{
  "n_layer": 9,
  "vocab_size": 50257,
  "norm_eps": 1e-05,
  "qk_norm": false,
  "attn_scale": 0.125,
  "parallel_block": false,
  "init_std_down": 0.00193,
  "lr": 0.00987,
  "schedule": "wsd",
  "train_tokens": 1082000000,
  "steps": 8256,
  "dataset": "wikipedia_en"
}
Each number is 500 + 25 x the weight over its row's rms, rounded and kept within 0 to 999. Layers, rows and columns count from 0. Numbers have three digits each. The size before them is the row's rms in percent of the matrix's.

# up: layer 2 MLP up, 2048x512, rms 0.149, rows 1539-1585, columns 64-127
# down: layer 2 MLP down (transposed), 2048x512, rms 0.0342, rows 1539-1584, columns 64-127
up1539 026:514559546481497481512481518491501477466460480518496481484525488478570477521497470486485494506467535528508508503507498479512489531476495505515508487522505525466489488531500459506467506483489462
down1539 029:477522466515510533530484495462457526479562494475492481525508534495513501502496503479485500515513541504483488508497465475503472541520508474515438494463528520491541476497487468510491495504526487
up1540 113:452487505530463462481484500475509494496490487471528484474505499526479494528491478513485498517513472515462481515459453507511496449533540557533518527518511476476443484524492468459521514493527511
down1540 109:530510490510450496527569478478467523512491513487480526508473512498510549514479522536479482492494487486515484494525498510507511578522528508473485478473483514495460511454493493469515485480500466
up1541 118:482482479486497549492534506501442516459513491508487510499529511478505512566502497458507538509502468507467499526447533527459509461534543471511517502473484484522506500460538490524544508514471532
down1541 120:497471523476533517466544540512467542519446508473531525424471474436524494534447508521527528529505500460480513537498481529532539513512542515487488472475453494511449485488495457520513462472471471
up1542 131:514528541474489501530476542462505473457540509482500488489519443494487508458499494500518502509472481484471502518459490496490456445480467499523510522534534489540504505505526503473499514487490512
down1542 136:484499494473464479536486523509531455477501490503500486498460446450478540514520443503514499501508493487527538483498506501525508496519529513517507510463486491489444480497482463484526494508533538
up1543 098:474499471494494472460513490445468475508511493507517484513474538451506497480557526523479474558480490503467496494462479494459482492516518454526554530452492512522494476495484507504524519506472512
down1543 081:527485487445530477499473505517470533532462549499488502509463467486480515506591474511469508500466509532486548469507568472495512476486545499514508450470501550509490501490458480487498511517518507
up1544 091:488576541520519472480485536487465526485495454500515486495491486495457521481561547467506516474486457498486475495512492497449510491535498478477512505490493480496509520508515522476469505510515484
down1544 089:488545486526508506463490517497479496518472512478520513497532471479487501452502514541554446501474524498460481503508535491494514503476450524448520498506499495489499458544447464521532511501482517
up1545 127:530544519469478509448500493498547506550458509535521472497513541498474486485479496494530518518522494505521470467508536502522507537484453469480480495488537508510514528468501541492505493464527501
down1545 134:505513527541468523521516514495464502528494530504509475510480541459489470510481505529501478490513468524553511497531520486478525509481488476493479504507487474536468539495502527512511462481534520
up1546 126:472478472503506521516464514492490468484474456543532467490491513499526523479468494482484472469485528492482501469523506536510468476505548533510501487513524510505513479467502503506461496504549496
down1546 124:512521535514494469523503535526492496505535494500530462501455500496490524500518500522485470537456481514498521524538490491516479507533494514508506536494518517549445488443510511504469505497510473
up1547 116:535551477520526522472539476542509551444485511491549488478500519498492474476510500513479469509493520453491501466493492460516514509510516481482539486504470483497460534501516501468492498507516515
down1547 105:489485500523465504475494533506476492473495547475523506530480525485492502488460520516580496516492547515503536524519516458492495478479538492524530507509488456495511491457524517432483491536494537
up1548 100:481499471465501474517484484474481504537466482509498504488513492506553488514526502461521540473527464554491492475495506512456514498534552544517482501529483535500497496497459520482504493503468495
down1548 100:510494501486508525496512502548520479522528514511504487497485448487515465526463509495509475478478499542524475497481537497495508493461511527588485520496499497489546508498486475527489496490535538
up1549 125:526561491513515524501492478511511497448494510465566526546552542494419502532489491493504566529517450482534487524465486462486450492498506517528503468539491486500480492513528479518486512541470521
down1549 132:487471495507512556497526503521507470452505526445526507522479535531464507479494531474544540490557480472506518482520500492476504527465509521538519509488502518462511504492527459530478477475488504
up1550 014:525517539497483498498541526448501494522497497541497496512530449570455504495515493503523481499489483527535483501552496462517485530533513544480519488524492539478492530506542455536493477525475537
down1550 011:498495481496535515518498481540494517466506533486537491515521493487467505508476511544508518520479479444486499517488466508517546490497476483496489515497497498509487500479510472471514503482533537
up1551 017:490499457526515477518509499474473512471490524522470492505490485498505501519464471532512500498503487500507472519528511509493518505496486501464468491496503455485464498505492484489493498513519443
down1551 017:484489455508520498534486486519468496468537504569494476492492507514461522502506517482476511511535473465504510524505489463528507493531494506499492514547498495460496484498508483494558471477521519
up1552 117:471532492519488494505525501501527485507502520501518504501492477509481560494543492548482497540479482463489514546458484494477468478477479481467523515466531489471480571522460521479505486496533478
down1552 125:499489451470504525505511530554506515554496498513465471528490470458509530461459471488492498504503519494524521544482527483477487510475470488463526513468514493452515537479485503528502524515503482
up1553 110:500446529515520493486526527504502493515483463498501476525455489516473470524487477498500594481507494543499498526497511513490481491510490543472487451494509462479516471469499446508492494475512478
down1553 117:453473497471572547529515499499567524490498491506506559468483484502510486499470501530493500462504461533505470509480519479496504511471539542515456518511483513533505494497469513502522499469523477
up1554 118:505463505515552437515472487513509503531556462462504464518500507494520519499461488514530534473501500543515502513515537505491494508491505485526522483461523543488504538496495572556480519505515502
down1554 129:489502538541522524498491516521532491519518482509477487457501505474518469509507515548518449451520483510504505528505525504496506503473513533595565536490473522495479460531507541514533522526476490
up1555 118:497527516499518509469564436501528466497500504480479465506512504509474516506519481494497466531491487491533491502517478489530482500546465481485483515482483513520494527505532449525473495505481554
down1555 130:481500462498514547520511461494508501510477490499435529491519519525530496519502505525551497571512472548494497525496502481496503478530544535524535495500483521519514500541482526497490524498509531
up1556 108:516537512460515509503497490484520494502452496516537500455490517517477527489517493512512556543516505488503503477483471536469488476526516515458458532551502466520517483505527518476513505508519496
down1556 102:469467519528488451478519514521529466527495488477529473530486498494515453533474547537480475475521501505501491541536510473490547493488495498526512516521506499510523495483511495519450516515499470
up1557 105:499536509525524496514479472493495561505493515508505461521502480510472450511535483514490482516484515504583490570500499585537511504505487520479488522531537531484482525491525517492492468489479511
down1557 096:534498527551483510505532516487484483479533504491475487486468517460513498497519498521476525515478529522514493511525538496464493462484516542500473505494542508505497458500517496495480508513481487
up1558 115:505493525523539460519476475508517503529511515522472509535471485528474496521475500499512516492518514525533510465541510529465481497463516503521487510507533470455496493497512488522504523550515508
down1558 130:491503506483496486499488484486459512517542489487460494487461523515471509504482554492500488483484484456541479470516518536528522495469515511431482525504484476521516485506482466486505526508487490
up1559 116:534510497480480480501492503511495521467565528514494455510515509528536480481484516492517509531473445486469506493461524519516473507514504509498543502501490496469522497544464546444480505503516479
down1559 113:509537548524483483469510519469531512525528525506487475529518516500515531494513503485455488442477494457451528455473529520558477507563484515520514479520543484492528521557517529514515488473513497
up1560 104:508490507491514499547483502500481480501471536513563452540509501539495501478488527515457496483466481495483505516534500501499491510485458493456515511511466466509502485479520480509452484473463551
down1560 112:476495532522491474475522527502539519481472473497461522532496488497492492488539453520529452504479459578518531506552472501474539455509514516491455515476528486517482454483482494525510498459511513
up1561 089:521501542535485478503500485503503509475519513530517503486491512517523472478471497483497480469532497535511484479479539500547503503519507514516497518465514490486535473498529510474467532472493447
down1561 093:469480505514503513515483503441498513522512494498542506501473463503484473513526524506487473487536490547485515484503468501531512512500536516502503509538499478521498488477506484503483520510505517
up1562 144:514543506510469511487526526472498486504541508488507523521515491465479547476500530488519546502464438469492503522496555509544509511519538505493512474473494516495466523516485488525514475497506489
down1562 087:500515488478513524497465506506465543521492570511489530505452507488450536497498482453525540501472532518523480516485511497518528472516442493499461504526497506486496527538519558530519529510503460
up1563 120:535467520542515498512509495510491503499513457537524520553462494467506519509515479485502541515513487494505493513508450462487502472502483522457503507491515507462477506494439446535485511507532480
down1563 124:491496456496558476509468517515476481501490490520482482525486501485483499545486501525514494515507548496530480518505489489479543466507531522455526465469492500481453531484533479498478496511478514
up1564 103:524520477503497508491479488484488493529491491452534481515515434527526488493483532517471482497477528467482450497517479491476510536499516494493509504445518485479484474519474470491524510501475500
down1564 110:520512504498498543525501510507501547506507538509513526497504463463462497536494502517488532526482525440515501512488494480491458541507536527529475491504516486477488482485523543510486544509485541
up1565 098:545479469465508481512470521505500492471492522490486514505438494519494501506506502521525529487453491499531526499455508500516520573496495494506478487482518459515506480484504530518498519520477504
down1565 100:557533516531487490510518525491475517540499506465513528477516481481468492461527469467516494487482481491527462542486459526490493541502467513466480511468515483522463492495478533531464527507521462
up1566 097:502526471504488492528474490500522477484497491505501492505490476503524550504477501483510495520479523532489481449523440477490521507489502524462483520510536477473490525505517467476499493472512516
down1566 101:493504466480523485450501466505501501508517490509515489531499516498476460500515476523493485503527439497519467497533490479529513475478495463498488538497492508507510465480492495495553533495562476
up1567 066:531531482525494519494534513472499469506449547453471476511521481515540517487519517487546502509521550522505519499513526502522510492481515503500478485504535488539500515510537459491450451515536486
down1567 078:492535509499542468554503472563511496454475461506516521488519476468518477553547479484436506494477501526527484500506508516494517498472479506522506498492479466480495539436475502495480488519548488
up1568 012:507528478522469521499497480507535498534513535517527506509506448554487472501474514452493449508500481511539494472512432516566512508543523461497517522462524495523561499511518525510505544511497486
down1568 011:500486492481561511513474504502482520497494526484460460532506584495494521463516496506498513481511447493501513437488503473477481469507477505510519464519481527524505518491541500495502487474476477
up1569 109:509549533550479517493521522512494504507550506515488536522497548485488513512509523495497508516484476473519509514490538459514468464535483487503494520518504453493501534499527510518506521496486489
down1569 085:515528504491543550484491480544457511471490495522464487484512528516523553473526509528549521508506520485496506511513530517501502486497534477485509423487508485456454528495503481497508540516469552
up1570 092:500499476489508470510483520495454517499489509489504501506517499503482490526558533466507486514515535529535490505511516520506528485509499531495496460493485509489495466532455495479520507511467507
down1570 086:509467472472501514472503511499468511523514508464482561533497478535527525438516510489542512507459502506511492489512526485492518518500509512509469479498483464470497502539472538512473543493498493
up1571 113:496536499505450464524536498512506459502483539471507525513443512458495574503512451500484510489513476494493508461484463492530515518506531506553497494520442520505548442495454506503504496530489492
down1571 115:512495500483491487516474517488500521515477551521542480520486504521495479465529509502526485509493484489515522532498551477529544463495509510482497472473477539573500500494505505498494519526493496
up1572 096:467447481479478459501477538490501527524503470497472543474498509485525507487487488461481459520465507453516504521507492483459452528500486514501508481511497503529495533521520520488478497550544455
down1572 101:511499471443517484510503468521547482504507531489510457484525503518496510513480504505496453503500497506496470528489494525509487507512484522441504531502512512530494489557454533482454494525490431
up1573 055:501524520501447494481508528508517547504518472501537519491489502512505470517487541461506467480518533489511524525500508468537527500543507490530530478505506522480470462508488531515527489523485570
down1573 059:513545501506505515483533513526504510490499517477513458518489477529507465503510488523434515511506470502479509492511491468558453490540534522520457498494485504484508461497486512480519517478519549
up1574 119:472519489496542520507459499488494483490521520493532532502490510502476473526517450516505483502497487508499493506524520489508479450475514478483507479513489495496520489471487476495503522500543526
down1574 087:515524513481501531498494515489471488503512498513460551484474516542492501514521551488512520528496497504489465568491529522504512496451517478470473522497516541475518540473511505517541511454494487
up1575 057:537494549496473485487513505461494547503541491482501492486504498438522544502481497484520496481508461473532522508498514506450476515513496464483511490510518489499514530485515543487526523491487495
down1575 059:470505540493464530523500489479533496512530503495534503493465489461496470489474506515451513509541554517485531519533470552503479492469486523504487489506540514525505492506486524484508466543484528
up1576 071:449477480506541487520507512492528513487476490502479509520508480494471499547471509472521508498500507513503478503531503434494452486439488513485478456511490500500499513487505475511477508488502483
down1576 072:466426505480516485526529506514505516573472533547438457514554503494495528476497506502549472511535480506519505483506532512494513473503522480469498502465496525468477495523458489506513465519527467
up1577 108:498517548541519466482492479519456499497478519496523515513491487516505530503445494520486446495505465478517502482477499457512458449493484508508484534508506486519457460503477467525490536532514500
down1577 135:475462466524508498501496479505495460515470465503480494506448500501476497525476508518471483515487494478510501523486491504502520516494517465454508536529496478495505503455463506480536521503476493
up1578 068:499530502456456486508458529461512495457532542476505494520491510495552492507480511457471458473476540551520508481484449486524482512523504497491500498486518513558537493506467492499544501477504502
down1578 071:496513513513488463510525523505491482488506461510475441495511581510479470497484501484495453535509566467477485464492512460460487534471491497478535511470457458506514510494472496559456495494501524
up1579 074:540540451496500452512482489495528513496510517505548556490493476523503491527514484478505496509496516477511482498504490494550490486490469480469482494481522511537522473493459509507507478529526499
down1579 084:494524499500516524504514524500504502512507456539483473483527471488467528494479515487488507562513436527512460455548501501483505530489488516493532501510501487451463523492501535502536486484470490
up1580 089:493491508458510507463516509486534532534504500481508546499545494538526504554489481485532502477463487501479503515510516522504464537493529515544508514509532468517504473495536539468499501489463501
down1580 084:536536509463511449467544509478522518494465525487492464512512458471459520506522466493458528527514491499492478465503524521494511457490514486537483456499459482490534443467518482545487459454559495
up1581 109:497508507535482472540538486494481465461488483531510517515503518510489483480509458526499507456495508514505517520439495516500473510440502456496530526500474458493496440506507478517481534510480512
down1581 114:498516481526500511516506540513495506500508498548518516490519525500498479489521454511511481506556525462482500478449503532517487496483525460509514510483507522504476510503484494513477465501549545
up1582 119:513466538508506515555509482482500462480514509484553468501466506523502524521505471481569524497481511473506544460517484498512510501488492540505492453505507529522500482484486457502497462499506497
down1582 093:483479495489486538508536471494493515483506518521489517490453485509516464476485459492527520477495473478500518529511493485507456484480521478510512511473473499501502523505485501485477515496482481
up1583 090:526488519471536513502524479523497478513543504538490457509505517471480513491506503538533477464522543551490479488510497524467530537456498520530479527484472491485545513516524526541503479494470517
down1583 088:510514427479510494454565549515488459528487517486468501508534488490510473513499452487472509495446510502480495458482518480486511480515444527469495495480515520492503532512470514506517496511501542
up1584 130:481471492516559450513502488533547516502543485506456479484531526502479513569485482519425523494446457492547522520527454497494507487508480506555487467461513505516504494509465504515458490504455516
down1584 119:458510454509512499551466530502509500481502517503479504474456520484513488564504523518511542506476476494513507517455527454494507519492491475517512492488512517517485461470477497466488500507486579
up1585 114:493534448495516533485549506457498502485541517526482490457521527465522494506482472482524508495518506492501490534510486493505507520528496513468492496511498516541509513529511473475501506469498522